Weights of a small transformer language model.
Size: width 320, 10 heads of 32, MLP 1280 tanh GELU, 13.1M parameters.
Architecture: learned positions, biases.
Training: a variant of Adam for these matrices, 458M tokens, 6995 steps.
Each number is 200 + 40 x the weight over its row's rms, rounded and kept within 0 to 999. Layers, rows and columns count from 0. The size before them is the row's rms in percent of the matrix's.

# layer 4 attention value, 320x320, rms 0.0244, rows 253-275, columns 128-191
083,176,220,186,211,244,212,253,206,277,245,140,246,187,180,180,249,277,156,186,138,215,122,211,130,189,239,202,173,170,172,210,241,180,228,188,200,245,163,215,237,182,196,260,219,201,131,241,197,226,142,197,242,213,206,166,190,188,206,225,180,168,200,207,215
084,194,177,204,192,272,237,148,170,177,191,163,251,298,165,194,231,153,261,182,263,228,279,177,179,143,126,257,216,209,104,223,212,166,257,167,196,242,168,267,219,264,196,215,232,180,186,152,142,243,166,187,160,233,212,127,234,159,151,221,144,140,196,224,177
091,216,241,157,117,141,141,228,178,167,159,200,122,187,206,195,112,151,210,148,149,139,249,157,201,212,187,200,164,259,189,168,178,215,122,189,241,163,211,189,260,226,235,113,263,209,196,211,262,181,238,258,216,98,163,252,212,143,273,190,206,203,267,226,181
096,177,112,219,154,192,194,260,165,202,208,237,199,316,169,159,214,185,169,209,236,251,153,216,170,208,221,179,167,201,230,98,199,223,139,169,200,195,244,273,218,233,223,93,216,202,192,271,187,159,136,274,177,116,206,297,208,134,122,214,179,243,188,213,213
087,180,192,211,196,210,271,178,203,207,252,203,310,138,199,113,217,153,224,153,127,190,248,165,238,251,152,235,247,167,188,179,212,158,149,190,181,193,207,218,276,216,200,136,186,226,201,195,185,239,238,190,211,241,238,171,123,264,217,143,241,147,210,221,188
094,237,159,211,190,204,247,253,194,170,191,212,191,280,216,177,242,269,295,227,250,286,156,141,212,195,235,198,176,146,169,217,193,185,221,233,194,177,197,190,208,176,185,199,209,177,147,149,143,170,252,243,150,193,196,247,211,169,197,194,188,183,195,235,189
094,231,180,181,253,205,200,259,235,203,133,253,225,223,182,286,232,202,155,194,163,202,193,197,128,167,162,200,207,117,235,255,190,166,253,184,168,214,120,186,205,218,200,136,134,171,169,231,218,245,162,235,193,171,162,229,141,238,142,209,252,181,217,175,195
089,251,190,257,164,190,183,209,232,176,199,198,204,223,198,168,174,159,184,217,165,208,225,190,270,205,166,222,154,230,216,257,256,216,271,202,163,184,224,150,161,238,189,204,218,209,168,201,180,235,95,109,178,251,172,171,233,203,328,158,151,179,200,209,202
086,209,163,156,278,148,163,197,189,153,203,179,204,224,197,221,202,132,160,184,325,204,128,226,119,263,217,177,246,213,168,102,177,217,195,243,203,187,201,223,214,220,275,206,160,211,222,242,133,191,234,216,185,162,208,237,149,207,187,222,190,227,260,239,192
095,112,164,185,233,190,217,215,149,219,177,253,173,207,112,183,232,238,214,176,200,181,224,172,182,260,163,160,211,194,167,204,155,241,182,218,185,189,188,169,243,191,281,195,216,239,190,186,192,184,194,216,265,218,185,169,99,145,142,217,228,267,173,233,242
089,241,207,146,274,186,238,171,157,191,232,175,202,237,163,174,235,182,133,175,253,170,196,138,194,248,166,212,220,242,167,173,214,168,244,181,182,244,193,237,221,236,269,238,199,220,118,151,234,224,195,289,187,252,210,239,138,141,152,156,234,132,242,163,179
090,219,195,177,168,240,181,185,269,188,179,213,184,163,204,198,140,99,181,204,175,157,247,234,229,256,214,213,251,160,266,263,158,169,222,152,207,244,199,250,234,219,158,222,246,191,202,158,153,110,186,180,196,271,160,202,204,221,156,232,171,215,160,186,207
085,166,129,220,243,134,171,171,202,193,205,143,171,195,162,211,250,214,280,217,223,168,118,197,228,143,213,166,151,133,196,148,163,268,130,200,230,273,148,235,150,202,226,214,219,113,209,146,245,187,147,252,182,179,171,201,210,208,114,255,187,210,257,214,207
091,200,210,171,203,157,241,277,214,207,196,144,194,234,267,246,213,244,164,255,231,146,253,214,114,176,162,198,261,184,210,168,265,243,216,180,228,202,140,185,172,213,225,200,301,145,140,154,233,257,121,190,235,169,203,251,236,243,153,238,154,206,215,148,181
096,193,221,180,272,182,207,175,188,138,180,231,229,200,205,123,236,202,207,237,207,238,238,183,232,169,168,229,152,157,165,256,201,157,210,177,199,218,136,102,157,221,201,200,136,200,222,171,117,243,278,167,202,149,211,211,184,219,168,210,201,118,218,172,214
092,221,237,246,241,133,196,224,189,180,196,146,164,193,177,157,225,188,176,204,174,148,220,209,212,233,194,184,190,183,119,128,178,201,163,225,218,161,166,189,212,218,198,160,197,254,197,205,119,180,198,184,229,255,190,237,197,180,176,192,145,181,192,164,131
083,273,223,145,214,192,212,196,144,196,180,205,199,168,177,147,219,161,201,243,216,171,204,182,200,203,192,232,165,196,218,181,258,206,190,197,208,185,287,188,189,155,193,202,174,196,181,219,185,226,149,222,220,196,241,225,176,169,155,230,199,208,239,252,231
094,114,138,229,175,178,200,223,191,215,238,235,205,195,208,207,189,232,145,218,172,137,277,213,200,162,139,193,209,111,155,175,189,213,233,174,174,175,204,223,137,191,209,204,226,209,222,261,211,270,237,187,148,158,244,174,164,255,152,227,216,154,222,144,192
096,243,160,212,175,116,231,165,128,228,225,162,147,220,190,171,244,198,147,199,214,162,254,229,161,195,218,279,151,182,227,125,300,234,228,190,187,173,195,211,217,208,273,181,247,191,199,243,218,241,132,237,206,271,249,165,173,222,191,154,209,196,217,188,246
090,175,214,220,174,194,207,229,212,189,171,219,192,191,193,124,203,181,132,173,199,199,134,227,193,108,196,164,215,216,267,187,229,156,237,235,236,198,163,233,248,213,222,174,287,146,157,206,177,150,247,220,149,116,193,211,226,151,155,178,235,270,218,201,90
089,218,236,184,239,211,139,231,109,136,172,205,168,215,232,141,211,186,198,183,238,160,237,184,106,133,166,214,195,265,122,313,175,160,194,234,236,242,169,155,190,200,186,207,187,196,105,211,327,221,169,192,200,207,245,243,262,220,217,212,197,143,252,245,134
095,273,238,187,161,256,198,257,169,251,173,258,188,140,204,182,187,131,207,253,223,234,200,249,169,218,219,224,246,231,220,240,222,223,210,184,131,188,224,153,144,264,195,201,173,194,245,290,231,223,201,176,215,188,212,228,226,168,208,197,262,224,229,192,278
096,162,239,144,167,193,226,147,207,114,177,267,231,275,139,182,263,246,251,165,220,116,203,195,228,201,182,199,167,182,139,137,184,237,185,216,184,256,155,212,236,186,204,135,210,129,134,85,212,180,228,205,239,241,241,291,130,232,171,206,217,187,282,210,264
# layer 4 attention output (transposed), 320x320, rms 0.0382, rows 253-274, columns 128-191
079,259,134,209,176,150,212,174,234,158,181,245,220,206,177,196,144,174,211,242,232,218,270,214,274,225,208,235,238,215,188,248,154,190,218,185,153,229,151,227,174,199,136,138,221,196,240,140,193,204,227,265,134,207,178,195,238,225,146,170,166,206,228,164,203
079,206,155,201,139,134,218,235,228,199,241,245,211,156,222,228,177,238,193,206,196,229,126,245,232,241,229,246,210,225,208,248,169,202,182,189,136,161,176,209,164,123,170,180,225,270,178,204,212,236,223,184,221,205,216,238,211,209,230,168,228,204,190,112,199
082,125,167,192,289,240,212,148,142,216,245,177,243,159,146,243,261,180,167,235,233,251,144,267,204,166,171,164,214,134,197,208,208,155,241,232,193,191,211,156,177,190,211,243,182,203,226,210,168,153,171,133,161,288,199,167,166,233,150,200,197,174,148,194,183
090,176,194,188,195,255,218,157,207,180,215,240,177,155,180,204,260,205,243,122,281,224,218,180,175,166,163,137,242,193,149,234,209,235,229,122,179,226,229,158,127,268,145,264,269,166,217,230,134,212,205,106,244,251,172,169,173,240,175,257,193,173,177,214,169
092,259,239,188,212,188,101,155,154,192,198,233,106,176,227,232,205,191,202,241,211,152,188,181,156,133,173,248,180,244,216,204,193,124,202,112,217,244,216,242,224,174,221,201,144,174,173,174,225,194,232,277,118,203,207,206,191,189,143,171,230,255,239,170,297
093,164,195,191,261,192,136,160,198,179,276,177,215,172,151,156,179,200,235,212,197,163,204,252,212,280,156,225,259,150,222,230,228,284,135,162,225,224,202,127,162,270,172,151,199,208,194,163,268,177,155,231,280,230,208,197,223,191,199,212,127,217,183,122,188
101,66,226,224,192,185,250,210,217,174,187,166,255,144,166,193,250,235,214,215,192,264,144,291,256,204,250,184,245,165,201,100,186,180,173,209,195,167,137,207,233,187,158,185,180,191,229,245,122,211,172,149,175,261,203,197,196,206,180,203,180,217,278,190,180
091,194,259,154,142,218,221,229,162,166,282,233,172,197,220,167,157,195,149,152,197,162,255,149,187,229,192,100,162,238,172,155,246,176,168,218,213,136,147,196,199,222,129,133,192,129,237,206,167,145,273,244,250,208,195,168,179,115,240,182,211,214,156,158,188
092,266,133,178,203,233,192,136,200,210,120,198,192,100,188,143,263,127,241,246,200,220,202,183,144,164,251,213,282,132,190,266,203,266,229,146,258,181,246,252,260,184,205,236,190,218,182,208,212,232,204,215,171,231,252,208,250,203,180,155,278,248,211,215,254
107,188,180,239,197,208,208,204,179,163,207,230,187,149,229,167,119,180,210,214,203,275,252,233,227,261,171,261,238,216,217,153,291,162,215,209,211,216,170,197,143,131,155,184,203,208,180,268,195,256,226,171,193,225,154,229,229,177,199,185,279,144,230,138,252
097,197,167,189,199,161,160,168,219,181,216,154,144,161,226,209,201,209,244,233,163,191,179,168,115,141,225,190,215,153,123,167,227,209,211,221,252,135,130,214,221,187,206,192,189,191,187,201,259,197,237,172,211,145,249,250,200,186,191,193,233,269,221,236,291
096,217,167,185,137,138,209,277,171,193,265,249,106,238,225,258,197,165,184,199,191,221,145,210,278,141,127,164,163,263,154,147,171,209,180,229,159,240,218,222,204,193,140,161,240,241,194,199,232,169,146,124,239,202,115,162,178,293,204,203,200,243,166,218,255
083,169,209,168,208,235,179,186,134,214,187,189,211,237,179,233,158,200,218,235,160,243,215,216,237,260,153,230,247,202,277,235,283,213,221,258,180,215,223,148,259,239,224,220,191,162,187,223,168,201,243,133,199,240,249,133,222,219,231,203,164,133,212,192,244
098,211,157,158,219,188,175,218,239,213,159,248,262,172,198,252,197,164,231,196,208,171,227,204,199,212,194,203,167,229,182,202,130,140,192,185,194,177,168,203,213,210,168,178,207,242,170,139,252,205,239,177,96,260,171,150,217,150,270,145,156,180,259,146,234
105,197,252,225,137,246,164,206,181,157,160,120,200,176,176,198,238,243,213,195,186,170,209,181,171,185,249,214,277,166,227,177,189,215,190,209,249,208,206,238,247,174,178,177,148,156,225,149,182,258,198,128,154,160,228,174,206,189,266,187,219,221,183,134,259
091,174,123,216,218,187,181,221,221,130,183,156,201,217,117,240,166,214,228,251,148,256,256,212,197,176,187,184,176,186,219,235,200,186,208,240,167,201,171,156,208,141,181,244,155,151,218,182,124,270,155,169,189,150,249,130,242,166,202,164,178,167,234,221,258
074,181,191,141,141,288,180,144,198,121,203,244,204,235,191,225,179,133,234,161,250,234,196,287,207,173,243,179,240,250,153,201,168,146,200,215,186,153,172,168,163,209,181,198,217,250,208,241,121,277,210,218,218,202,225,183,155,193,232,174,204,182,196,146,174
095,240,231,196,248,174,218,209,219,140,127,221,222,138,209,169,210,240,191,190,128,173,214,191,211,187,222,261,191,230,226,189,202,225,162,191,173,202,188,197,225,269,185,161,229,146,165,176,183,222,197,305,247,254,180,226,147,183,195,212,168,257,177,233,182
106,212,227,208,161,264,179,187,236,149,207,214,151,163,163,204,210,144,211,128,249,212,198,210,166,188,205,152,145,196,205,253,169,161,184,248,212,187,180,132,203,213,189,221,176,213,224,118,178,244,216,190,145,238,250,275,235,166,221,199,240,133,260,140,159
090,155,168,179,203,150,198,194,226,227,147,226,224,212,150,260,197,179,224,174,211,186,140,131,244,135,143,246,204,243,185,207,166,189,216,157,188,206,223,209,214,190,220,258,170,232,149,177,291,227,185,189,205,231,224,145,163,268,180,208,201,266,179,211,262
088,150,164,180,231,205,233,164,215,178,206,181,200,187,216,205,206,141,238,243,150,236,173,270,182,200,209,234,250,201,236,204,222,257,269,293,232,132,231,197,234,188,281,246,184,222,238,282,154,226,285,147,218,250,190,196,188,218,240,186,183,177,178,195,180
093,253,183,201,139,182,153,152,166,194,143,168,199,215,213,144,214,244,200,154,194,178,228,96,226,241,178,240,214,126,225,268,154,198,210,163,168,196,231,228,220,134,190,221,235,253,193,178,198,203,155,202,142,154,215,207,241,199,259,228,155,127,236,173,184
# layer 4 attention query, 320x320, rms 0.0319, rows 256-287, columns 128-191
103,203,232,220,207,198,204,112,183,112,179,242,141,172,183,219,208,312,190,204,239,272,207,236,173,187,239,279,182,177,259,215,235,169,268,206,223,151,246,195,256,199,165,190,133,195,151,175,243,207,157,188,188,174,177,162,314,204,220,173,222,282,208,213,266
091,247,239,158,196,176,225,161,198,238,163,242,201,166,129,167,231,213,183,198,178,158,232,134,252,159,214,212,147,132,226,205,203,180,228,173,213,169,203,214,221,154,201,218,201,207,133,210,230,171,218,237,155,160,135,208,226,156,243,191,189,178,178,223,210
099,135,165,159,175,168,203,176,203,161,228,251,223,296,183,182,210,163,212,239,194,194,179,219,154,158,165,169,227,234,274,243,104,169,204,208,155,238,244,194,223,264,242,259,231,182,176,192,142,168,223,180,162,211,263,208,243,243,185,235,195,204,193,204,184
106,212,195,231,146,178,177,215,149,163,224,210,186,265,207,212,205,234,186,242,161,238,201,222,190,214,248,207,240,179,232,224,224,183,182,211,177,187,265,232,282,163,228,167,160,231,143,176,154,246,179,175,193,136,195,201,266,227,119,174,172,282,147,166,172
097,161,187,211,192,193,189,191,244,164,246,148,299,259,207,155,193,128,178,236,223,209,249,171,230,226,206,124,170,255,182,162,139,190,266,246,176,223,210,173,134,124,154,194,229,195,246,275,168,143,209,231,193,239,198,169,131,235,290,264,139,110,177,219,139
093,257,167,196,206,205,219,160,259,193,197,218,238,178,135,146,226,208,136,265,297,186,242,187,293,152,197,184,240,210,239,240,172,197,223,199,201,205,187,229,192,176,232,199,216,162,185,209,224,209,162,273,92,246,190,197,277,178,171,196,226,201,144,201,236
094,220,250,126,195,255,235,191,189,187,185,241,188,140,177,200,218,171,230,150,195,200,127,185,162,185,202,232,135,159,242,152,183,202,185,163,188,185,214,265,261,216,157,196,226,204,214,156,279,172,178,231,144,155,126,197,267,151,179,170,211,208,244,199,220
090,209,152,238,177,174,240,186,185,199,183,231,267,213,143,198,204,182,143,194,266,261,240,229,134,208,184,157,233,210,151,229,83,183,218,183,197,203,148,159,115,182,242,193,273,247,173,218,207,216,200,185,161,294,148,204,238,216,201,196,259,186,235,199,174
098,263,114,164,173,186,201,188,237,186,150,210,172,256,229,202,210,267,221,233,185,257,243,180,209,185,168,184,174,187,269,256,202,182,242,204,130,228,293,156,201,291,170,179,216,145,146,212,227,195,221,271,182,160,200,175,263,191,160,239,224,282,121,217,219
098,222,170,157,117,223,189,187,261,134,247,271,148,196,155,204,221,166,251,230,158,247,204,211,136,132,190,207,128,115,239,262,197,156,239,194,159,203,312,195,210,272,222,218,151,175,158,209,156,241,177,217,134,223,249,175,254,228,169,184,222,236,201,216,253
094,187,201,221,216,201,216,246,200,246,139,169,165,164,233,179,242,184,179,208,169,166,214,212,184,231,233,195,171,186,229,231,202,216,184,186,194,187,247,193,187,254,253,190,188,178,222,299,147,205,248,241,280,162,190,188,155,201,275,184,207,217,105,242,233
092,223,237,144,224,200,196,192,127,298,139,162,189,203,195,233,215,239,165,200,220,70,194,174,171,234,186,156,142,217,171,217,182,233,154,192,247,176,143,249,230,225,200,216,169,175,238,213,193,159,198,202,258,185,165,230,161,129,176,244,265,210,187,210,222
087,170,197,224,241,197,214,244,289,178,213,191,240,247,155,192,231,170,217,263,110,233,160,204,171,212,194,141,125,146,177,217,201,199,155,184,244,209,234,260,205,245,243,247,176,196,192,244,120,179,223,209,244,207,208,146,169,165,216,155,208,198,134,222,168
108,129,287,151,245,194,228,165,151,193,151,190,238,221,221,155,194,163,237,157,189,125,186,158,164,231,198,156,113,203,175,134,170,195,261,175,197,226,173,226,221,155,153,215,190,185,230,206,207,144,224,185,219,171,179,211,140,185,242,260,166,123,192,188,134
086,184,199,125,122,164,202,127,243,172,254,270,270,214,233,190,168,192,169,209,246,261,238,242,222,164,230,240,191,219,170,172,151,185,257,158,147,185,227,129,158,163,167,155,200,241,184,162,172,175,232,153,160,256,206,191,212,185,178,201,233,208,215,132,187
090,209,217,201,232,181,165,237,131,184,190,124,244,246,243,144,145,216,218,128,186,204,171,184,284,171,186,167,218,203,160,206,304,226,165,194,123,196,213,252,215,220,183,164,199,194,148,228,193,196,112,231,196,203,159,182,217,189,106,230,161,189,224,200,153
083,240,155,149,190,157,223,175,284,124,203,240,197,249,218,200,147,254,208,216,150,198,197,143,255,193,240,235,248,148,308,209,194,175,220,195,171,204,294,226,245,185,171,159,164,239,241,243,134,219,147,185,193,186,212,244,279,212,149,174,241,257,180,183,205
095,140,165,233,211,230,206,207,198,165,171,158,117,132,271,221,273,228,221,211,187,261,211,279,169,240,179,221,140,254,160,233,214,151,156,201,159,202,145,195,169,226,173,222,236,169,165,195,159,229,179,180,223,201,199,182,201,256,126,220,158,181,273,206,155
104,193,149,219,190,253,241,163,229,216,221,275,227,220,120,231,258,195,162,294,212,198,229,249,205,177,197,198,222,203,214,204,120,261,171,250,213,220,215,123,176,186,235,235,193,175,172,197,190,201,222,169,157,237,279,234,252,236,154,203,225,210,176,165,156
091,158,224,251,180,201,189,139,149,219,218,202,249,240,197,211,181,237,235,182,227,254,239,183,241,261,141,128,163,240,162,147,223,153,220,187,257,201,265,152,204,147,228,155,181,258,130,199,213,233,121,134,242,252,160,200,225,299,133,166,144,265,179,184,174
110,263,171,142,229,189,202,195,206,143,229,191,194,207,187,144,247,229,140,248,226,127,172,156,252,217,235,235,150,198,289,215,171,258,195,206,158,149,233,173,184,121,199,188,250,181,159,215,247,161,208,264,170,169,150,189,220,203,186,190,226,220,200,202,137
094,174,267,229,250,246,201,207,123,210,208,186,214,185,253,168,146,158,252,176,195,179,147,196,145,226,156,146,108,196,167,194,213,248,244,185,242,234,251,226,208,286,269,238,188,194,264,224,176,217,215,168,257,226,225,203,175,190,181,230,168,143,194,153,167
108,193,256,171,164,173,209,175,237,218,222,211,288,243,192,174,251,164,212,183,254,182,224,172,224,123,223,158,204,154,232,195,181,167,182,191,228,213,161,172,200,197,208,210,162,292,148,201,256,155,204,229,159,205,198,276,189,211,216,177,212,155,226,162,142
105,195,166,200,183,235,207,163,253,171,168,155,158,149,211,211,185,222,266,175,204,214,151,137,150,172,247,209,293,187,79,172,160,231,201,188,232,164,121,234,193,174,222,197,255,229,217,171,197,264,240,95,220,221,174,219,172,191,224,236,194,142,263,207,218
099,171,219,192,189,164,226,180,194,195,212,189,168,186,183,286,225,197,218,199,241,196,178,228,227,208,126,199,188,202,181,189,217,143,139,227,131,230,184,225,250,276,232,204,231,204,225,186,257,234,178,199,210,202,199,230,218,218,126,201,221,235,231,181,278
118,149,209,184,205,212,175,200,218,257,202,200,253,228,182,170,161,183,133,185,216,58,219,176,245,184,221,171,190,231,262,164,164,229,196,196,180,207,158,156,175,108,158,210,232,244,185,191,264,153,205,188,170,177,144,247,160,184,257,214,219,161,184,178,131
087,204,196,187,193,179,201,180,156,179,188,309,169,286,246,131,166,213,147,132,121,180,207,162,226,170,197,188,216,200,307,174,267,187,234,221,207,244,242,215,251,212,220,234,197,231,193,153,227,256,260,226,177,197,234,144,223,173,189,183,235,247,172,188,208
084,338,239,167,142,160,188,237,140,134,240,222,192,244,198,190,184,279,199,165,144,226,238,171,269,176,266,219,212,236,230,204,242,166,213,174,150,171,160,173,222,220,170,149,156,225,183,131,191,231,162,250,146,189,213,223,276,178,148,160,189,194,241,228,261
096,185,254,186,189,232,216,199,215,143,137,189,224,170,274,187,199,212,170,117,215,161,129,178,221,244,177,238,114,170,236,194,231,191,166,194,191,159,188,198,179,219,184,174,203,154,250,187,270,174,165,301,218,141,158,204,163,138,265,221,140,205,228,266,205
117,213,189,163,227,266,188,176,230,264,192,250,267,199,167,174,214,194,209,227,248,135,220,189,205,150,101,139,190,190,222,238,201,262,199,191,204,192,216,216,187,255,128,209,216,165,172,246,319,125,241,255,162,198,200,238,182,168,182,230,232,180,198,216,171
088,216,322,171,159,171,193,237,143,131,189,203,146,179,244,131,154,240,219,122,124,156,168,176,195,229,236,211,154,175,176,160,260,152,187,151,158,167,194,253,245,193,230,174,187,192,151,143,247,241,191,191,249,217,142,165,184,193,194,176,158,211,325,166,222
086,158,188,191,271,207,204,182,252,165,193,149,235,177,120,241,197,182,189,264,183,276,156,225,161,208,240,260,231,129,179,146,151,233,159,195,327,196,170,210,235,205,222,277,208,162,210,193,169,204,221,138,225,237,186,201,207,228,219,173,227,201,156,168,162
# layer 4 attention key, 320x320, rms 0.0275, rows 256-287, columns 128-191
101,161,208,271,168,169,231,182,157,165,222,218,164,159,216,164,227,235,223,236,200,246,235,213,248,158,151,161,168,204,298,159,228,177,131,266,182,173,190,134,239,235,174,213,175,195,154,213,183,231,242,218,247,220,206,220,207,243,199,212,123,216,182,139,236
097,230,187,217,165,241,238,198,198,162,229,234,209,239,199,130,253,242,232,220,165,204,208,196,253,194,157,190,174,183,286,191,250,166,152,204,152,195,192,238,285,148,243,169,176,239,164,236,162,193,196,247,269,159,176,174,193,224,201,221,215,209,157,239,195
104,161,190,185,202,175,221,170,203,192,183,174,229,185,150,214,212,180,210,182,202,276,181,260,191,177,166,192,166,197,237,180,98,176,165,178,206,253,268,114,225,161,168,251,184,183,104,234,282,153,179,143,141,210,208,203,212,224,232,241,208,135,197,153,175
101,147,205,203,158,192,217,246,181,157,221,243,202,277,161,205,166,177,241,183,203,193,201,188,198,191,171,186,209,193,241,170,122,212,161,261,147,240,274,228,233,198,192,160,159,250,196,149,201,244,217,219,107,211,196,185,192,217,102,193,182,271,244,147,166
096,225,146,186,197,163,185,194,216,183,161,186,219,226,207,260,203,122,207,169,189,225,272,233,195,249,216,189,186,241,203,244,108,192,339,145,184,212,168,141,168,164,179,202,208,161,180,232,234,170,159,216,162,213,189,185,153,213,250,217,230,162,179,212,190
101,278,147,239,187,249,218,152,216,247,227,207,249,206,154,193,201,162,173,259,191,231,176,143,144,141,105,184,223,182,230,220,165,237,147,255,105,136,254,252,234,314,195,203,160,217,128,163,174,137,249,254,136,181,259,170,197,226,133,147,193,178,202,191,207
103,243,268,196,128,222,262,173,248,199,176,196,114,197,231,194,205,204,184,194,211,148,244,181,253,186,179,205,153,147,231,173,245,205,154,154,123,133,126,161,244,226,231,183,185,150,124,156,212,168,106,240,195,161,204,240,241,211,169,196,174,187,289,188,218
100,239,144,224,187,175,214,145,232,201,118,141,197,200,164,271,215,144,200,166,222,310,153,219,165,198,154,206,201,186,138,208,95,205,259,153,166,217,202,127,164,236,241,245,245,228,181,193,270,144,224,223,127,196,232,239,246,230,224,194,191,144,193,159,143
105,243,180,190,189,236,220,276,205,207,187,272,210,298,205,165,185,194,255,284,195,205,243,181,186,181,110,234,216,141,218,200,200,159,220,222,107,217,253,159,172,305,171,158,175,190,157,157,194,209,243,248,124,194,186,193,192,173,175,245,165,260,152,221,211
098,143,205,170,165,218,232,167,248,156,178,217,194,176,129,132,199,202,225,245,157,226,211,226,220,110,197,166,169,209,227,172,131,157,146,282,218,210,212,167,203,238,218,222,135,188,146,205,225,244,227,238,171,161,198,173,216,237,181,218,216,258,179,208,199
098,206,172,142,165,206,206,223,186,218,189,208,136,234,172,228,202,188,119,216,195,190,168,180,152,216,222,189,204,228,217,199,195,161,273,182,200,202,230,133,194,109,219,233,194,185,225,232,275,163,189,281,155,155,177,163,179,141,185,165,258,172,120,184,112
100,157,197,281,227,198,183,204,149,268,204,204,137,199,154,219,247,230,134,200,165,188,152,168,125,224,250,254,172,195,286,163,276,202,149,149,221,232,179,254,276,195,198,237,182,205,237,260,225,218,241,169,232,204,217,175,169,199,205,203,225,208,224,116,196
093,158,222,181,185,161,175,240,257,195,169,260,185,180,186,130,178,181,247,190,169,115,191,152,130,224,193,145,213,191,196,217,169,237,205,197,218,271,226,237,179,160,206,186,210,211,246,159,249,232,190,209,181,185,194,151,218,221,225,228,188,220,207,185,139
098,211,220,209,183,182,234,138,198,260,169,195,207,201,247,191,219,155,189,185,182,171,220,158,255,224,253,143,188,215,267,186,234,198,258,85,222,197,164,214,176,158,172,170,225,191,147,185,263,127,168,254,251,166,178,152,142,204,196,212,251,187,212,243,179
091,244,163,198,200,241,193,155,233,171,240,239,280,218,105,224,225,248,200,179,243,312,125,268,204,150,154,125,204,219,232,184,112,119,142,234,199,174,263,207,253,248,219,160,212,213,140,203,194,204,171,202,192,237,171,221,180,254,174,164,165,256,158,205,168
103,233,258,232,261,204,139,240,206,228,212,162,233,228,225,183,205,270,232,172,206,162,213,154,167,275,154,184,263,232,173,210,257,235,90,181,203,191,216,274,166,209,185,113,194,263,223,165,121,213,166,285,181,168,193,208,195,192,134,242,191,225,263,236,256
086,176,219,206,172,155,157,217,161,127,246,252,216,253,202,173,231,219,200,253,224,160,166,243,215,168,140,196,161,213,269,168,168,197,136,186,154,226,188,175,260,215,164,217,161,185,158,198,213,174,208,260,187,197,195,181,187,145,185,236,155,274,206,223,133
100,121,250,133,239,221,175,174,155,184,140,162,232,170,245,159,187,229,187,215,201,221,213,128,138,242,195,232,265,237,213,165,228,187,208,213,244,196,148,191,143,161,198,163,227,267,221,198,250,269,198,151,219,234,193,173,154,194,238,214,235,223,231,180,200
102,167,175,204,186,185,183,163,175,162,209,235,188,237,109,228,190,237,229,281,209,219,157,154,162,133,164,224,215,134,227,197,99,209,154,208,211,203,234,148,188,177,205,245,208,254,172,260,232,249,253,115,141,224,222,185,201,249,170,219,183,247,167,104,181
099,137,204,246,206,213,186,220,199,222,232,236,180,168,186,208,194,186,210,132,216,213,166,213,228,247,215,184,210,191,167,132,276,166,196,211,198,197,184,171,183,139,215,135,165,294,175,220,234,241,168,119,215,257,163,151,165,231,169,163,219,207,181,175,143
115,217,180,183,173,254,245,130,236,194,220,197,299,232,177,239,228,234,173,307,223,212,191,185,301,196,101,245,214,194,238,194,183,195,230,229,177,152,282,227,240,173,196,151,247,211,116,216,201,163,165,274,203,199,157,181,189,176,134,167,178,184,165,226,160
101,169,246,189,206,189,157,212,133,179,200,239,220,152,236,182,195,220,170,185,141,207,175,188,180,253,222,173,239,271,207,162,229,186,166,165,312,261,196,230,218,184,232,173,212,193,228,193,226,190,269,197,268,165,210,191,105,182,159,182,184,245,171,234,236
114,216,210,201,170,183,194,230,190,202,216,182,234,210,173,210,283,222,184,159,214,146,189,192,245,137,174,176,218,226,272,214,213,226,182,165,248,215,250,165,147,147,202,159,231,213,181,209,239,177,174,252,193,183,184,182,206,264,208,195,189,229,228,234,116
103,179,165,185,196,219,236,213,246,188,178,126,174,154,211,179,169,196,204,164,185,249,182,133,136,266,259,227,221,114,95,216,188,238,247,161,197,202,174,266,193,192,189,186,246,247,222,142,137,202,202,171,203,230,201,196,239,213,232,193,199,126,300,224,297
093,246,250,211,158,213,184,142,233,243,151,147,226,133,191,191,160,147,204,145,224,189,188,211,170,191,220,184,163,182,222,173,221,238,216,226,162,139,167,201,126,182,205,253,176,200,199,165,220,190,196,248,187,205,266,244,234,161,208,210,196,148,222,201,203
110,280,171,211,170,195,231,211,235,274,193,171,163,233,155,236,258,178,181,174,217,149,221,185,226,177,183,188,231,177,197,230,156,253,281,83,242,221,227,192,221,169,156,177,200,172,159,191,273,163,181,194,214,199,208,211,188,192,198,184,239,182,175,245,166
090,129,247,179,215,203,218,187,204,165,235,281,170,201,225,143,207,212,251,226,162,203,218,149,181,181,200,162,169,251,260,139,239,151,113,201,244,220,240,206,243,218,162,224,174,258,237,183,217,159,260,175,202,162,142,240,202,221,124,222,178,287,149,161,181
088,228,277,202,210,229,171,195,154,229,240,179,211,220,207,134,236,269,167,176,165,166,212,175,248,192,120,197,178,190,238,136,233,156,120,291,180,151,249,204,178,195,219,181,144,256,229,141,209,160,222,226,237,205,169,203,190,232,137,243,184,257,231,200,240
097,273,237,131,208,227,199,180,216,221,184,179,269,156,310,135,164,220,149,169,180,182,192,157,211,217,207,203,157,248,212,188,280,228,190,213,187,143,176,200,111,194,207,140,209,159,228,166,187,211,149,234,248,185,169,203,162,176,165,194,197,151,180,279,142
118,295,110,187,218,239,196,105,220,242,198,182,209,187,211,159,251,197,176,261,257,166,219,169,193,189,159,250,221,165,250,248,151,249,275,104,225,188,239,218,210,236,168,189,202,154,142,185,264,137,185,207,149,170,217,168,225,192,174,206,198,171,199,208,215
094,197,307,227,216,186,227,214,134,186,208,193,200,150,281,188,226,218,153,170,175,200,193,210,259,149,235,170,196,280,251,148,349,199,123,148,209,223,134,282,253,185,223,195,143,198,195,190,235,226,141,236,272,173,206,230,181,211,175,184,200,190,214,203,200
096,199,191,226,205,163,248,195,141,154,157,202,162,180,182,269,181,177,219,168,225,248,131,208,208,255,240,267,213,181,150,201,171,171,221,273,196,164,153,209,215,171,189,280,207,195,207,242,203,238,225,168,157,273,248,167,195,191,208,172,179,155,238,123,217